config.toml
hidden_size = 128
head_dim = 64
intermediate_size = 256
vocab_size = 8192
norm = "rmsnorm"
positions = "rope"
parallel_block = false
init_std_o = 0.0
train_tokens = 191200000
max_steps = 6001
dataset = "wikipedia_en"
Each number is 500 + 40 x the weight over its row's rms, rounded and kept within 0 to 999. Layers, rows and columns count from 0. Numbers have three digits each. The size before them is the row's rms in percent of the matrix's.

# layer 4 MLP gate, 256x128, rms 0.21, rows 251-255, columns 0-127
111:489536543480554488516483580540560510526504457491542502423577491574522558468487518524546484480463469467517559482485502487544481476527558440533553578417475530513558538479456435509506520473510555538442462558522531418441518525475453502534555566477533501540516503511476560497592554493519497466435470533551450572477489480608563489521480495518501476489524508542553495544507446489501450514496
088:473454532500519548490548522499508512479505518474605431493582553604501479555542477471475488482528440434532476465480531530549536454528518487582517500427517477506516563496481534520430468498492532481419458490484512503525522486502514459523543504517523451544544394487468477516542495568493491599450486449451549474480474518530447501513521495445541408549482560486513498494542508571585522505489
117:440423523543515485475539445574500566505451422488500551472521516424490488544504486520485593539576482507517534473492504451545589434499527516520494494453456493486517489475426470546543463450486451461465537550561478427547485460514471506512533486483515569503469474536524524506488541474490414497514553530522502492583505480537619528501498534476455546531451491521488521441555543509547486571519
109:468601519500525504564476526433460515522500472518485458578503482520490472528476455513546476527522470500537397526382498529461540478561495536514480502468616513519514523464503552539435444567496498508507522517493477485570487470493459522509479436506485506531528475468469480512504479535527519471527505516472417563467476490536432547531551562511492529456498465432510478389554545562553556538471
116:518555506513540542458453498491515481468539500527516468485462435549500519496591442485405467477524449479428450475482523488513498484420556497489513475556482541510558563499520508552521571394521572472499514528487456477494511512496489470500561552480517490487467537471602552459507552525486416542474546479475490490571530544564549435443531503522477485485508465566510554564520462445507574479486
# layer 4 MLP up, 256x128, rms 0.208, rows 251-255, columns 0-127
127:550511499529529452498485574413486478490519497471566538413543476490463600555495535492543474469572557454479478476515496457561480459487539539514564583438528461429499472497525441460500536471453471528472471464545509475539441514449525502452538528468513502517533552552508512486571540481404488472455412505472517492517464546458520459463527466496435491544484549515517542588463504534503477482463
085:460450550482535563489514459465524468531546476465518503517500486472461538499498536503535471490518484442559415497475499548479554528429497486527463531456470476495534468454597407472546430517460548518418498519474502524487485511545455537477503533431521457492554559504560479508541476391473496517542547540417482505450416499407593567522541488509508460502516487544527548476491449503476480511495
119:521494473543538534571490533442515394516490574486552510490441457521480459544520535443515483451473490505542536471519530545513486504531495470531489457569534450525546511523509538490462451501469532601458476535498512476566476464479536477509444466486414417488608530427537512480481472533541521510540542463498459487478461477465516476513505458547521429557442527523525446505423489496405436469518
112:489471495490462480453558450559538489525539492514441489501450562556501461463535417544484513521507499533454534487525537541540517494526505501558499574530460554487454485552543489457490450433559527499492462533551496454496544533473501483486502525509539433417500404534510502598510526621555438588472532526549523549557464448454513449463507435520480469498454521510479460474497530474519487471444
112:465467509488482542516574446496456516506462457429532519533490523438522484469499486508488529516523592503537524468507499557508472494619435489487496538470470442519513457484482508488453515566463500549416532439522526554526478561461474481431441478534492425511570497434461418501535522511493532485495428461511555543489479452451500564548455487529551483519466473435520447485456499487589427537509
# layer 4 MLP down (transposed), 256x128, rms 0.186, rows 251-255, columns 0-127
119:457472550417542437473492508541466487446524500490528488550521430578553606525548504510488522464483551450508545477463529469509524486467445464471471529482552555520507518561516470465527568472509447461427523508464493501486503494509458503514495440541427475585475505551481557537530501516436568501475474503464507495491443448452557468403575514498435469560514538437487551475451547504512512470452
097:383534500501526549462525421516486492459429507469492426453541493527540534588475570452529436443566521482497417512492458497529549489506500477563489429457565475549573493522462485500489461516524547468477464535476461515535516485514589468492535410485483454564484492491478412456516541472489488494511531489493512509497462498489451514519524481450565455504479533463544478485501441511547534589454
115:459558495479504507511504514544477546544470425534491485528503441506450472474422478510484542513472487442457545614561437482523470487513449547456561539499423463514485562490512499511535483528451494479543524496470546566522456519540442606478484495405552556475430495496489474494542488444536493473443461501525536455530554497509476547552536540508499455515513416510525597453514481506555545473490
110:579512539531553462514470524449549515493478546552565527543522504503487490565518433540498483551476506494526391574445525490473521485482491553579511526453505525509505483502458524534463455586534549540532472545524547452557496496490545575609484471465502493530470454499454535448474486492493531546544429481488494541492592572491474518507520562484510469446514442469435483446530467552541518496453
111:448528454530600478512451514528497530483473509560475500522576520479506484520494437475479564451494451495503487625537458495439438448515533427494477489516501522579431486553540524522440558506504512497490558489578505527474574452520559482586527473495494482534441479525500517499566516447475520446478410537489474465505474531469493467478467492502485468548518448524497470540566476565575503451536